Part of a small language model's weights: width 192, 2 heads of 96.
Each number is 500 + 50 x the weight over its row's rms, rounded and kept within 0 to 999. Layers, rows and columns count from 0. Numbers have three digits each. The size before them is the row's rms in percent of the matrix's.

# layer 17 attention query, 192x192, rms 0.112, rows 185-191, columns 64-127
100:398515495476429472502505444514460501450517470574487486440481428434522553553548495578424626431528546492513384552451600428573500424572519454539509475497574533485495442544518452541585484486444516
104:478521567528447513508480493513459442521515567456530513586439475484610582481519415574528460537507452558461474582462557511488489467479578473495462528582576543530449460563504517575586507439413538
104:493527569479418460497473482495508508551470520443539466513388588544467528490481550476478465549539534444597514528567416449540489536432479565532463550423507512451580476487573524490561589522538485
104:545546483466419456454499523460448502481484576472595534448496548492537443488557548544525468430606570475605497506501449544449552455535473569528496614599476471599453483529433504469448499652460458
112:467572507495540542567399503544545563498519529427597639521516454435530511510540531540566513525447487520510461462516547463618420474478459520510495610442539544490546435487507459421531544442504473
096:478486465604507508494561491515486560435478524554479533486654509476431465555532572529568500455563440500492420549482565477508506564550501531435484562526468553558429457538457403458581514457517583
091:548427581485533506523437593575590483537502439546475510470519498470555549556479504537580527469424455531448506435507463519557617550480483490503454359462464421460483518553528504518524579472458440
# layer 17 attention key, 192x192, rms 0.113, rows 185-191, columns 64-127
102:421491540472469435427454477522562576475451444523438465441527553520492611448527535494445611493550494516557522483428525502469468514491508579474560549557555412472548439547610463547489589504518535
105:456488520518496422448575479465520463401570474462452546511461448595555518471568529524477524510461525537443438559497458497473452457492501408450569532523547493543500503577547562564511487439446620
101:527455437520426505536497505520543416561517453447602476524407464449544667363398494524485403435527495513591491492503506474551500504454505516562589459544557529513561513502537479531394477513492465
105:565492508455372476527496573488361494514477596476433446470435477479390437467537434539465411449482470440595617493525410481433463528465498525496554537592475530515507618492427483526456542442448534
107:459466533432501433437533462473586568463522407418462503529378492500497606463536602486532562538483410483555471526454533458506487529467475511520471523462593515387555461481454457490488458515573467
100:405591469618502580455592600548467468459516513466600472508535536478474457483515466503440571520552486548545449450492569457504514467553495494452542474497473608595480490393486455475609498505461495
094:488545511601514482525494563592523490406580559584535460397565568547505505567503497552472530426437606499509473397463469522554507429454479532528579396454471364442443481498522500452511506452528505
# layer 17 attention value, 192x192, rms 0.148, rows 96-191, columns 64-127
114:542450519582466517449507398529455587425502477593596513527416519461428531545529595507450520478472510510420557545599524498520364421408448484374505514510454541543532569529533494519515530462522565
106:504425429462555598478501571492548488538388532430569463516478468537515533478495529412648437419478505525525464501515421532554455546504556449479495583587602503537531420503532658511560469497378420
106:470475444511542532553493518445552524381538539509481468447503558477448436459608526573429563497520463473411473577565546567475514466476435539501467506559438540506476573495579530522562410474452484
120:519532493420530482521521530526450434523496442511572504479405476588512569528615535514527499571535479511494531517565504531502531551511542444640480447439466533475444567522528443464470529518467518
112:608402519522520559505495462614480369535550567522441549479453502576591551555485481546458366536393489457519518476498498434441489486500527467549341493535544484489491525418539429529402565499519537
118:469485441523512445496525531436543464518471535509531464513508586499564492456670481479521425531532545477484561592553445537527469525611511484490496508526551472419590518487515506465548588500437482
107:387547434503461489491487488515502503500479478510555555437502509567441578437496443505424518469563413467471524492467504536422494474490523521556329537522462571445415483561472471537422527557451556
123:502476604472556505494581556569445453461552476552412515561485403570481526552452495473477557394438558519506540473565490469496508540529492530459528487529503467490501575448560549524539427565474428
124:476518489505585411462512485569518534492533435633593526498454543512479506510487517479496443478494469548518484414499472544529474423503504469434431557453433488530479580503573538451526516498401551
114:495459510450462529576503484491575531549497501522461488495557513478479590456508517478540470536529476503492435541569494507505524523513533439456512525486434495486481381483499455437475508507479466
118:456453490519458489603463542453572584432435454544478570451501492516500477420476499508500376538544490469446545446464489527477397494473506489556533560527517534441425537527571492514480522582471504
107:580538438428464483504542479580560446540421497513488535483591462522430494498564487465548442455554530468533457527493531579537453456457546565527528520474470516537557402461433463484448509492505455
109:538547448636478493496499479374491511544623494464520442494461529402538517479457487553539510628538602554525489461561503477463484521433494467449489505514468537474525450450389465487493502538483482
106:477536526523486542485502585559490478562533527531482550460492503535557523459491484550437537525443439560323514448543427471467443495521554467495542553542440527483523554380556425580416543459553462
113:471528547524563519552482552454469480548527438469557611618542589523488442506462501491474479514551405538568524439434470488465531496416494440504395454435525498530509555463502483516551456494445515
122:508603550499613514515452462410485529549578506545511528505560495489444517429512451457519480489558461559481427568485512453491560423471473417424479577549469460485543549381526525628616499537509517
111:491581499531544473501445535412524398429387475504423549614455420537571532425469573623499475533525431553508549549482510485580447419515551459605525513549515466561571561557454471452531521540548499
115:494552468596528555441515546593484448532533481506623472525489564419543506497522515477514446452503426508423447565437430535537553459472437597546575535511489528512512514514537397494459532531523504
121:495516582530552504570479586511461551459537483478556443469535444565538537464550398363528500505479582457385491457567444526536519578475570457473525549554471473514491537612462467576444547482569448
109:472537451443487547484455451464625517534507581493421530404534506540462471500486568474559462387428496522480557467472551585563501549419508491520514490574552489507485434420480628518478469591536463
114:579512456542460568525524499466459448537501465584422573481505562451531514561503485523558528531584517462509502538484533508553478458617512451511453464592502554565526492555537557492424416440534420
122:411578550469518417473406611541408553536454505566489477460511495482525478504541495479498456592492476427453576397470466469543500486548514534527493497517607521500583339498423549499509538525504560
111:449525526483518561431571543462521529575508521475480519465452558531502496521493530600446420539424401502453532505514432554540555420487515525459473476472517579553522465572458486598496411441509471
112:502530508550477444455450524488526478510554526525483462464481434561525434585493568583480488465435492471478566585475515598576463502582546476518555472582442577450472518465503484613434591462428453
120:431466536439526481474532514488591442565456378477503582488547586449497586493553426486448454583493427506438546528501433550519462532478524615502463514508436521555552546539574552411527565394517477
115:474532597587551458454501598480469484578466534377495522485487516584537546546506662554565516482470494534498590510535423482551572453614539448443449509568454454382402475453471492477486491537530469
113:519534513454470468492477555493563521480501443555476444561454558491560574515449400450475482493450520523559457454586557507495590591490476518432493475550500553495542439480552543503577493418516402
120:477444420566496492514554503474421484534503492561482588485518509467440444491589459503501509472538540558555524483505496449477534589519539554482587510487599407523511532494528508488439609522452604
121:497389503471511545508519474407511516523514485509548527626652414486412465487473457541507493583484568554562552436501452539511527568373506383469449492536514455519516440485501420537471505523393493
110:548480544488450553508523543506457407480492527465569493516487531424508466427552501447568481575489577487525536536513412461563531431588576539500499418552559432432488471464453583494421451352572472
111:472488332544632500477480500354519568510454457504518506515542482528447481538509583520526502536490558485538572494433483341458494480487451420468444484556514591557525522567583464522490508487466505
110:552507497495474523417391474555569552415495490488432487489511526411537527486519531476511448493545488457476549504497449486521541623529457532477470390492451483475509478513473551470483562491553461
110:530495523493551507485630562482536522424525478543398532469541533507500513500333588450530506505521516429542542587526531537463433530504500440497584467517595489517538520522531501400503503590548435
119:545523481446465495567447417560487378482517459477533478525480536504469528497571523598521451505472482546478499478452476491516503352457506482562529549558507519561537508403561583500468412452474442
113:490528456518554526522501414527407545445490452463505430568480459493481384498527404461541467454479478480469541507507501489522462551525552395409487455511396371497507511473551411466501535489480542
122:568543530469558441491423519437364541485478527563616541555477526543488414557408526407437477437476472436451462549532440491522526544506500477462551473512468428373565508418564417514593510498486464
109:481483454414538416534586592477447441552459492561508496486460517512455427559463471425563499503476464432559482499430490516613537467555586496483552505477496541451538472473505451516540557518480484
114:473479502542530458517459514485435612561451499552469416523580629464437502532434566571511569496494593501511525541565521562548517426523451544608448548438502509427448468442404432475554475387538488
119:484435518421509454461539552489504504462544409482636557516591516533523488499410550463489487563489501511473596461555458549530447543509452507524457585593472489485559533469481542482479375487569449
112:413512532512620489469562513474387475516571471526483577512374495500470484469537481567497522582560528472498502441532507502614407441456529484455389546517583497472451547487460475517404534497433479
114:474514414457439482487526545587452450530513408542428496440516556488573479483597514415507562466522577515569491501480472554470572554487457589526500447488609625339521550435505551465495418499485418
118:535530611535549505557561488641567487517424528489437444416521496594496497449541492510517503521640454427562538609430489511543554494453474437459539518531458477394502510439458413538455574492458426
110:488532537578511496453507540488513506437447561501514512460503492502487442442438493529502582474479504488557498514549525523539451478391500458536443618587523439557535470446468511493469523516562497
104:558564522511520523445531582458450465423456422465530446518562531451471401540591500592564485529552521513623405511588474505477467441581436498494460536579489558472406494446463480499510577478545489
111:515521481520493438474544446479515497491403494465510427506511414522527537578518582535458532547577573519445592462569544465479443558619429430344455491387478486591495469472510531586480581482481506
120:464475435516442482522445559495487529505537524496498433509511503483573557488523421470437488449534603459465513595514441597435459447465462499543592558464515470366528416504492508497541447571534471
118:459445527543526463444476582524506442571583434534378551552464556519499450513513467516507454437509491500447518526556412552553538545503516442511496472497544555519594525495524504534486487454559533
112:481346469484404502469560490385417449487604492416480539464519551520456486490473516463573605473501565515487476475588523421552535497472478451531522418515440490521477512465558417452633438502367585
116:564518555420519484405575535463464440540472522544452593484534549454472584505505476525500530574478410491595567514439536315572406491514556546557485466521411425468552539473550579515489440570507497
106:484511466492489574509444432506555588498527457434569463482497506467460410411447549461550550510445476498453582516504472445613536411584518478477588486519500509617447487494522427434493536528442563
115:627424563479568520474554503568489436473449536572503506527458476449503515452493444495496543489561573491407496542465535560516458567480592620466486559564531365507535523451423422452533457512459447
131:402508611534498516465511537466518548536613566383477514511440513520513510552517644512443517577455356449486545495461524484509524536477501529554441484450496410483467543515505439520593407539498624
118:489536567548551558514559534447485525471515513393531485461521480545456518451454548448552424540493575512531509492512450491470439561427508483501451438401513444489633563520575502462557445551428504
118:422538554512508427561431523492460541529590496417499510551517433372488541412497478528517506577468591496467527493533542551482453487465509421458555564455523612547504444456550480525506452563530597
109:617510470537533468540519436483593419549482446520440462501492432532510411581398444548483501428550537443608522457427593474561463453479495474573518481542477551514503434489451432492493499545469524
111:440527491568569441500502525497464511620458484525511484536485538477495487541528530522575487580506473440425370512494400482460427509552528491459532508517531432479491419565489461532490508508471485
111:405511494517483464533548461479570415559553432507484448461524535536445546534582490559562409499525527562466435536395487432594501502592528503553457478560468479464477436465462529476487538510440483
118:514340526372514565478494533508475544483495498494435484468473482476503580449553448542591359516513504454548549484447518502560502402609505349513535492526500480495521425511499464503481459505535424
112:512497550429448497543478472506433490479507510526485535463465440530518610431472483500400458503539503472500529402550563426439525465562491512515413494575572450572505510483528484582615414543467607
104:488576430526524543519565553491535568530507450533452552497538494371541569433526465502583441513415440534529523494518446522512511565586506350576532478453586598498546538480569546485474481460468502
104:492508536489566497434448513518559512537541466466447479441476609458497429405448512543411473459544400461534423494518457501548528518559516424522546546572448472478524525473535568502539522477482476
118:544498558432486441448589585505468465473509520607506513513567481521509387505541400451420539499493541564397480579472460478536475495432608482532486454511506511463512594532380487478563502437406488
112:451512448532547444501637494485436532468519459451533459411499455438498465563454441508531436510562470471622459443482578424485451475452389494475466489391428535545457475490467433481526438516491510
111:458491450432571472395510471383577420470574509474488446571536482472488494513434464411563502518542426554529481528437483473620520440483521542585549494576396456505597438454425567487515546472481547
118:520609499472467503501521497459524465487414437532558537564567474591472405633516459534542523542503568532458522502502454527564467527556529450425556447517494503449565407426416535534576598511454508
106:473508525552503439525436463465438511555484466416434467542572518459560544519570496541430525448574566488470529493687498517527537507465496511480426559481471505571330463519481493540485436417511511
111:509549512553485531552520417453458479474544452371513508488466535509489458491540409492595514460519487542468497397565488527464594468522640419408473479549539414503552473465559499499481533537568442
114:511470445423480499425504515539518511490611416453617497527557465426542543467468474479540444496506513452468485498437459612500453461446554503560493589431400459587417411475543489464523448580488529
116:467489434418479479505525443539432451425508417508503575539603518525495453562519556538500531435537529684457471507489507474540550419486476569461461489448473551495571502450512445553545454529510569
112:487510531520504559415465537539505451517526457541461501521526497480597515383492494464516459482486464554543418523606477500514530420506519538558462463495505499588516502539442492476468565408499618
110:473519371415554539541477476472531530455528522483571437458434423563432522484497547582577489574459438556484405484478501579465381461454532527500553589502519592458512515455495483434507572544490496
101:395520598473444457605565487541530531454523443508494478596507467387457454422517550546494426497425547448497498549505596556514488512456511527487529573483433521419506468400480465486437444593437431
115:481475533458542498409447536492511486438564552520554495506532538548493503506514472409505514394511536500504422429504581570500520488561399476474505456580473532557515473359365458450476415563516482
113:425552473524526430534505531469511540572477517490523430521521505466488429538538509480506496546439528525530393484580538476441562535499518535499569459506448432402439508599504525474477578408403550
114:511492573491514560539532471512466455428452470417529428533497395487451471494493525477558505489471508486487554557547528568510450506563501485497487387538527516490576477363460566531423438419435468
100:522411485457428596474476486372468504420559501429467499480458452592603486502467502492498544426515474518499490519515404482485463552477508475488488598479438480494531584496484527515485476479547408
121:481531437511552492453489427498475494535596462498534460568468401486458496492531493538477495486476513476534488476497477563386471533476489461518450413507435490501452548552487512423497430468520374
114:551519488514544508514520522534500485443583495529542389598442455502481470635514540433462510419465519545432491499485531488414437436529501551550454587452473478489603480445430488511595559443497464
122:567462569513538510543526565465432468458505518497526569445505501642582449453491581546545499482576520396448478537522423502501495504488445505540425496438530502508530522465505460468476439536495408
108:502566473421485434479573501480516497446509439425500464488527473526593492462377473462455500439515459467467620489475470483512515458544480540474528502460441465475480459441459496473524511477507548
110:505509629519444468502570530452516462474546516585552575588510521495486524553541503580500485490447593524501519522578463523506544563489440501492587488475510575453458482588579449448508461448516475
106:508488509502479542481560552507576523479447520509569562487473424518474419522521570486521497518514579541482523529438491493500415451479486511509420436546482516528565533376536457308567513470455519
113:515437484469479433415452433593478449518454467498550537453525409403531549477496520462532468455489508572405534548506422444512521455427493536626597504473489374496446457456437461517536551566571554
118:497506459493580478528556445482482440503509560483516540485457509556346481446541491524493567547535487462482513594436499511505559490534455533485399505508533432564593519455549518566498446448547576
112:401591583532481545528468530521587489658454503501530531535437554438386452443591499494496520511534511422426432490563442433546448498552513427464517607525525430506482603414505503487481532469437536
106:472524452508556475480486395507487471520423591452500415483513526465420429470441490518537466466564578441607463598404455432500537456551534478601502492536581539503594410569426562494393479465532528
110:574416531454519467541509486519558494522517473441551529431485508346438509528522596510497441414549499446506487524514406519479522470507532531508487503436464531419469452521545508545518502455422420
117:471465458567426469535560440592499535477552514592474507466474515474635632498421509529508462542497461424494579433550473515470470486542451449391488562514523473510476529599428541452479496533514501
107:474521501414474499525451453392494469532560532537541447475545427494561521538441445560506433406471507501495485661485507499569495497506500509593507475548502499448545454494455484491526571502504496
112:451437440606503519477427522432489448404546516439478442459443478642421583432490523468485525498523511491477482456500445599551584454533501456474475413567454470421376565470454487451542528498524475
119:461523529448602504429511565432452476511461443570587509640503505524552495492583508523398517601448446517467512394457630492488428537435515597441554517456455516515466511457482515503492417545495494
117:469490590475444523494467564478421491525490512368529452464534460416551544499503490501519511433476485504469434475524505576448606492453540500601504585494504465496578436469623413411520446392482559
126:494563578560607495580500467548481516578449455442464503514523534503547509437466463453540518539494500570529527532522455437509566478492425477474445467452501450525514486417441573569491507469452512
105:534537497423522458431425459511489591509542551595617495454473486465536499473531520507546413588586496481564531486426414435562500468480542483510564551462494510483495543417533535514544463551454545
104:429506484486562428553517511521531512514475521607469473490454539488401484593442451543477508400609462559460430487518594511480406532584494515478522507518518375557488496413495374571554507513458489
113:467505523509555490421457479568462454428413482515548526422567423537468584428454539556562547456513419565548450543472427538484367461478555584550561437419478498517409478440417523480412523552550514
# layer 17 attention output (transposed), 192x192, rms 0.33, rows 96-191, columns 64-127
115:442524540488480496496540402516511521476487578499488409566501600476511415557573524464489487595412617459563476487387478530538532489499539446551495499528559575476485467515380452531468462500537485
105:490570421487458500595554508456459529484476537546551492521574499540438506531525402544513493494462445466532584506566450489483558455501437506508469471470427440557421556393516566502503562578523488
109:515583469408453549468507552609514431438496506580479517504572444527500483430530488460534492504486555464514389525448461415619515527485502465487406479367515491547536514541472423510516534505499372
118:362537472493473622539489483451577560547497385506467536472509464522445471531428527508501495510508614495517551462530504545492450503489607587519511502466539426513452453514426492508536536480535386
111:494491440591550470518515542456518578483548487479501403450489522481521424450527366446460575548482538494520516463496610547588559449491526460497445501439504523499508482483463521492550538491491584
114:533547517441503454585518447496491544542402465422510410481391526390488560495490451498483509401496552449542484484420474534534498507391481477543510460518499519588443537571365592526464560512512496
111:596491432506467513478500579486529507559583507477506509487501549500431466510439440501493568534527453495484446474512523520570506547383522473490565457541490552522539478482508475506469460518458569
122:418512479617507465507497520517410629521358511456509510514406551496486499403521506476589499481457519467529537490509505558477461497549470561529539451408556504514637427536444407520457499485507574
122:508550586447490495511535502455507464494577509489430618462524523496497531468535480495543552496547469538591507495498530553464607488448592444561491417497518521454518510536460457486455564532597481
110:509477492575447463502532510523355470502462412527560507454542524526478506542489545516404612496470456424561514461578420551557313536516587473525609506545506488559535494517411463459518452521484472
116:513519493439584519551501593583530471509576444498398512442442493501440456561543570491486555525514494467473398518441484503547594562494463546439396547416470467565416486517487494517518471498470554
111:449541506458523505552504451493491569523521431489510515500576521493525491511472450473463585501513492491461479477427439549491494516667497486466540539530521487455508446571525601546538438602431575
110:498492537475500591504513483523558541554396488499521567489565536465492533587513496475459486472482489470473466503401584533456467451470489461561481445477439506457493533517487500484443475534474466
104:563431475602564444471444594450529424474533459398539615469463519504397448502526529471562470603500512530492441548454584513530538484479445491546508458529542486527519414467460437459561500453404534
114:547481512513425550535577510474540426463477547384522485521512512595468514586520434524520430509569557498504558445528587468555435480426420540485608517504452472532345511423588500527517505506569474
118:540443562574499523484577492561482466513534499484540509510635497533501498487566453492481466475472527604521493496576467529509458533487467474498406430462475585414512497608549484449491489472499502
113:490453494423504510483538540469460507475522509474529527481452507483398488562494463421546565534502484497526472526494416527460556492542461454386396549525555461445403503553585541538536517595560484
118:468507515481453516571556497477405465438462547490484493486486507501530533617520540523489389513611458505445566531420480463480430431599479477448575516522602502592456472501439467421501461529450438
118:612520458531433547456468391477481554482485517612411500523384518539398477449421485521499539549562405496598454459499483558428501545505523597561401454487566501514487468472512412492495433507504528
115:417488542538507542521430540549409485463465534455498452525492451545495501500497424500478512535467424552401509490445564520657468497481558523472503460470499483498552572561527564551483467553463450
114:505471577556517534484455508491466515478509474504476500495493480458479553507435456483467608601482469512565439437581511524572501514530437470574514475431436392428497515613460563458566553532556588
123:547428487424469494497484560401552524476500461543458578478431495589550570488494504582592514474438488518542494557525528458443505476464525532462477498537514397409521574562484449487578557455455513
114:523558533506519553496418488458484449398529523439490415439460536433495536509513510449544558579513511594460429502486582538590396522428499457579486574508531481449443528436566553535493502496447449
115:486466563513475677497595567551439519540534415472546533415464530507562559427541451556470493555493526485584480426457574510565453435476443562526439580465517463506471534516468431476582485585429460
117:479447439537463497533602488525526440478486527447545482549441414481443540504439494464539547522535535414513380468595504541468526487476521506488446538457570522492513600435528455567547512544488444
115:468554501489484547547531538551536532463546341505505429478500523493491464413516436481434522513538450542420445574459616472444478491509492504547526522503513504582524489460455462506475488491445469
117:489481490547506460440533481468380572441554521461487487533438458473474591476557541535508520491563551497484495474540455458571523524520478472510573406537546462451528492461447550596509547442484523
117:544531497470509454596422595538511466391526536535531493515575515579493542509580540504526485364516547467566530475470598548506534465479452541512513453567466517505642579528527505548454540552461503
120:445575460470455469504553595516432524517517399447504422447502612546587532464521435494528463450506515480473537499528514466464468507500577509499528528530430553503573427476553462463463484571605493
112:461489489453466451479493469423551428431482519550479454474575562498450483489551505554425500479493460417444502476473577497458358471589520401519554430489442429504470567560480479539617502629446597
112:501583485465517517498471537615394445397555559429500541621433588565554528580559488515537502527529543507477549468529513465549508493430540526481492517462406421528441477546371477516478476467501479
109:512477548369492535542505560496502575453484560499533554530493494508587514448520589562447552482534506491489484422419503507530483529503479544486452431451553521515517548395448553505499507495525510
112:530504442470483481477408434544375524471560490575541487503383515559434548421547549492512535427522590506429537569451518468494472509530476593491476524509427528508518461535491574512465505504552519
120:441338553517511509551610528517494560508488594533513474485515561455549480483410468440487579518514491489515452437497456486414482444552519490480446424418579565504476495389490456596610496534446493
110:483478547453515530472435529504547461574483473550496500497544489479414518556492464468569546485541463523606543483490480620417546430476541453479453463519549603496560502568442458492468486517549377
121:520530494520526507462583485519507506578474422478518490446419444508471548465481553582516507447470561528422652489500472507402457462433366469484533471501574553463497417508503467452515517438549573
109:517533487551495561563490528521447539608518468521500496502527389492581574456470533479438561469467491505470479509534544561506486467522554538481473486445465485377466522574442625475484498414543453
111:552520480491515524489509484464461464433491466499452494573417439497552500533565551557508465492528577479467513528367462403430451526436554550531564582483452321486451591483537430494566448422432532
119:553498560472502530544489577538485583493556526510534357434457539518472579549581502516493522529413517504446584555499537509497502497562496513522455403424556504538414472534519501443491546444538475
114:537470426502470472554574493400556459496504521527525460502508551495550396510477478514385588455472526553520547515386567429414454382509394476593525569468435526463552551530557518517557555499549455
113:483515496484536539699471509475556410498493496559546532470426479503521439475470548514485506518577536516426564493493475374563479627539499476541527441560441427551464469512592551531515521437472507
117:499531529419504533497551532424505418483539491591511529567545638521507532488480549454439532502470453570529473443469438529513407617519472424505554473482451508448436464654524554500505506426482555
111:490466451430478589446412460435486603649520556469488501484439448477486576485488533445429510494541512558535491542386475645518622468439490526451460477521584474424480472557541496491505531504486507
102:557524483457503461535423560542519592590536535433438556450500478497500521416496470507540466455589501486471598507534485449402485489421458539577569442501535459441495522636480485406541477520467507
116:537521593442427458404507524552422663485518508397532551511565484430494512453471487507483411408472542533594536497506481505553531534483533434584507460531526479526460469605408603577512490546547530
116:496438459454445513581550520526544518486432515485406482464397512469493497552450491457499547515452445562567465538452414410533491554472443527518553512645480575554480407493486451430499495419456514
114:452501514538555472490482437469469449483537485489547460574430560526490598579478449527463509504487540485469463478631561520440481418484513571539608488503470536551468473474484514408476568564427416
118:528542466599553425453499541492549463439554499493542484534402487458455511468536485504404332418504538474474513456391487588470461472539493536491588469459429545493585490457489467478494458507533436
114:362490446517457519455522484479513494541615519527591523470451417498487402452548469516554469518489586505419521578459486524464520431543433480342489562403515483446556502592425501510521514392531471
108:537485535503561480445505493529396363432492560484584592515536527505461554510500581556411444522484517495537495397466503526486456524558556512534479487509535479472526481451466502494521472391446451
115:498517450502517438529602587492465520419489516518557390443564472539560462497505460536426541524579525522428467512467432488463539474481452496395504464479563502469530491536549562462563464506566616
129:579515471493520556345581451481440474478550571482424417454569527460526378450508539487497519477491567517499502496535593515545441440550453434468476511483559550422496491410569486471531560455517481
118:505434477528397481473467411529563516454449507545468507488467524522438520547512455566456537382428497479504539480473548499487471458571539470475458541553496490475490465451504555483454503528552463
122:474453476502463571467539454599525488554463543486554554460451507428594453485516549502472451489413446524526463469518458512524561508481443569537482511619500530423482524425584536493448521520553452
112:449479480414555524523491493489424585513571509527568440482488558506500509426544458523457528514564559554503532493497553434498568633530516496498536558385499503534461550525502580443459482504554554
113:489448415520452526465608511405508460461463417501458531591518554441412530574468538446393583532513531532438492494528523597470570542464437575501413516543451481496473512423498498466508543540452506
117:561534457542496416580610525493523565488413431427537501486417413502493577418388491495527529530423504591517527448477522582483552534517521566525567475468483403459412532536532439493498415562584505
116:437524430473518442517490460502505472475489448542535529547448507473588569418583487457579576519463394499532491622522365521398426468479530458486504488453449459479574500512513491547572495533437438
109:601443568552572562435508572480539546424502490555498446480484536551442451436486580420614542524623485513475591515619548515566586498538549481485483548475479568383560464569419430451516476511508491
110:517473447555435501555445412502504486541499397469518532508499486513444410479526517457632590509569464522579563554537507568545469491504574459464484435520299440496460503500466559545533461500623491
108:499511530498460520432486500473543463513490462517511484459423518518492563568585514478526556445560498495594454469481481508391419512473438502507527478502609478474501514537506478503508501465513491
117:451493422576539522520515531436538573497616574459451487495404508539498551464563516567466443515481522494515491467478601447504551481477526539479407545525493482503489377499567523513502543515576534
116:497568555445436522505459465549529565461510452423479493475485596431590446548481493434562460515580617514537476552542524556525459505528459427517532498461497589448509554545518605468445553478443499
116:462443596530494480520488508549534471455377464498538516567451482545400512463613436518483400535485579536453425516533615607430507532543452441410423485511598585542510567553543532457523494454536489
114:526558585503455409588625509457509621440546527469555506452531522467497609457504483536483533515506546521509429507463536602486513425487436487531511561574479391591491477521494456478470470514481436
109:498445483500556625415489481518472460458498537571452502573543515506473442446459528484547491451500484490481452482413528519533507544516486421528584439571459596564550559543526432541515514551463480
115:486416521633544472536406524573531488477477550454578499555594488471566543482444506507600502492600439516521504524459561520478480504500456577529480445453597513415506488530458648478578547417544520
116:498490492445543483505503482482354460625602495527572486397520529558464563538522501543478507490576479499523494504503509624518502486544546480449510495589551525527491472460464472550451509455588441
116:503511573541563468613407515501422377484506444458580433553537552474516456418483504492548514599573580425388554520511519485549482565472481432525479477497576412494447484552561482470572501495457458
114:538424471596431545589498489505465458550521524526586453544459510578437489513563571504455434519574526600541488431526476447523515457502629503544485464482449433487460463414518513445468458545525422
111:469602516532394439561482377495396495524454467368454593524529586526529465471478448425494516570447566466524538593533435525526604549469434544480466468601527477473554602478537514443483527475520469
104:479502495525478534530548446481382507455490521563500414441536552537455515472474514478495447529441455453595465499509383483419521574554408521530539469573546472449478395527508483528507535593524493
113:609545488486490510446553479466468390561515532464488471489545456546545579438453522524582552614557549425449523472445548518392442504448462470525550555466471387519450561530549441564463520442490535
112:508545469572411509426490558535579506432502431403520502506593524467433506570512451543469546456504495460479552454391503458434589543441581507414477402529539553491578501529528470513411496488501504
112:576486628492552435489483502515537471579514480521615480415588552571374517517496587555515600540453569474506478434482426508505473476553487469458498474438517467528479510559543494514460467543513461
103:545537434567528479538464427540500506467544580606409554467492521501494522479609471481476536425470545470546512493544438612515551485549510428511505505542440491593480435534485492501593475500511508
121:448509487421512517511528480557517507566478510516529559468546549408590571527489515553587516580403541547531551455473461530495460555522543474451530494427530558507569462548536471614456617479523450
115:548553565530449479495465519474445587498400509507484598451461510473555490442501351512477569417473528548568510521477462528489512476493501491494468455447521461492349493521568463536455477462427523
122:448540396458468481513510525483489477460498434490428434501454480489393468493473554463558443448476427547599553516380491513571515497504450458528565551387508437470392403559457536481534524567494549
108:599425582456557493534489397544442567548520425513488600506508458558453565462539536484580485484434516540497472610467531456542498470550471411457593472536474583547606570514500473490568473467442468
113:468475487592477501386585449536523540431483447517453460534553534534481504521518480490534520461418501482538497438450504544458542524472463436574518543443411372566533494411500571508502531521548518
108:566540461522504341511490474534506405479459595465509519489530517533489543448424472401483529472450609500474499464486387497424561476509460381515511606449473375475450441560488568519477491543555504
113:503540535478512454430502589487525438485493490481462446529511554466578414499443446503492479406548473472553513530508576524505500451553539464441425498577523460529482619445541577561559537466477554
116:537504520424520561464506564459580454445457592495486588391541515526541596509471523477415507438469530535469505503594520429524475379467506496475452534453480413539513519444505493479505563518513525
110:540461499529513461488550452447549455504501527473526514529536483510560464514540485498499430495478551594507519503392488490452553499481584451526477524485520506573459547557465528541496553538501411
109:390522522512434503548514587494493615507540525565550540526509538539521512600520548435495510557508541516504530492515514483447454547477430449450572444463430437540414572443468600521543459498529558
112:427536480576504437465584592501496562465446538480493568473546524512576572529470502534415473466511497510449473565503495473491490454553507440516513415573470527476512501518577541502551444586520542
115:545435537474529451487464437415565531533495529452441465507413556541494481458522454539532490453441497595620407554529454502584509542502527495598505453509431587553583563431430497483505515477500540
108:578420478625555568547499433545503539559452449491469539537511432512462580574551444472522550470422529438367559457481476469546482521473546496478544547571491457520405459506524479549528405595545496
110:542582511483532510547531552565561542439487389514405475555505516422475502584517508460482531510467490396515470521451484536497462495559498491461426533552505522503545479499550503431519525527554613
118:409585527466440585495575427542478483444533521514419468409455460525492541555535427522443457540590480525450426579466425478516571467460471402445441500521617532531553397517496445503463562517544467
117:527499450566551508535452460553525520474505422465510513499550628496642410521444526473503462468590548499485459501524427547439505455502531456470536434491581507511530538453567472626513468510528463
128:499455497518437491555452520387565505497453518468529558541511497504532551554563560455506477501490480410569460401511511475569422492541469578509512440559531524462475506466591431527545529429583477
110:486516507451476439439631521553497497439446583498538467501480544467490495502562557506397513467524452579530613565532463552422475528405575437455454467454488542540530451484492503445522535428481429
100:539433550498448411423541510422507535504399447416453500512567536549462504465465512494614463501555587476495535511435603522502535489440543486416575531566605557478372546458437595456485489437505549
112:437479483526432463503494484507479449571531512483523528526521480476395498593493441451461481506541506491454469526455467515525485559488432447531457553496514440572479600486473547489594470500484554
# layer 17 MLP up, 768x192, rms 0.337, rows 0-3, columns 64-127
091:531471541461493552525436451536502458508443490480434465489466472510460555521452410428565495503412470544484512506507447427436405448536489489509442553528497562440550535528430501517672474460527515
093:538559488407561541477564516528489483474467424560557506592528503330435531501533425489519461581475474536550454478544503455541501527465475557475478436543468551560576499411567573583485484518488545
109:443541471548486549522491522517574541549590444528579524488536582467497584415506436501522507542600528375593500494394576524466524524512449569550492486479541554479551563463488507477478389473531443
095:582409408509480587509552523399477480527438545544525477576525476490560531487503526516513551499551533496619506504502534449486559537481494504501474510462393446425550387508381450543556601472411541
# layer 17 MLP down (transposed), 768x192, rms 0.285, rows 0-3, columns 64-127
098:435508438448524489561470570507582497497478419506509478477487493566447454515482503532505499495551490444503524477518490457473411456535617418566532417536506473454567528523558454352614467510429476
103:533541563546475493492436508410439521418584444571514503474513416500571461586409553555469509530505462471478477479499365579500557537502556532468557508493482469486524499415511554561553556585559559
096:565498540642501457480564509469478460403491430547463506452484432454561458496420466496433491532426524435509407534505541506538581515539504434410478513476507550480492464499518521418530489472491483
098:457421432497573472512483442536489466433516459525534555550581452457425469547551428487470530547526606482492490546482473598506464505500466396536461460492486566481476481588426545528480528514481522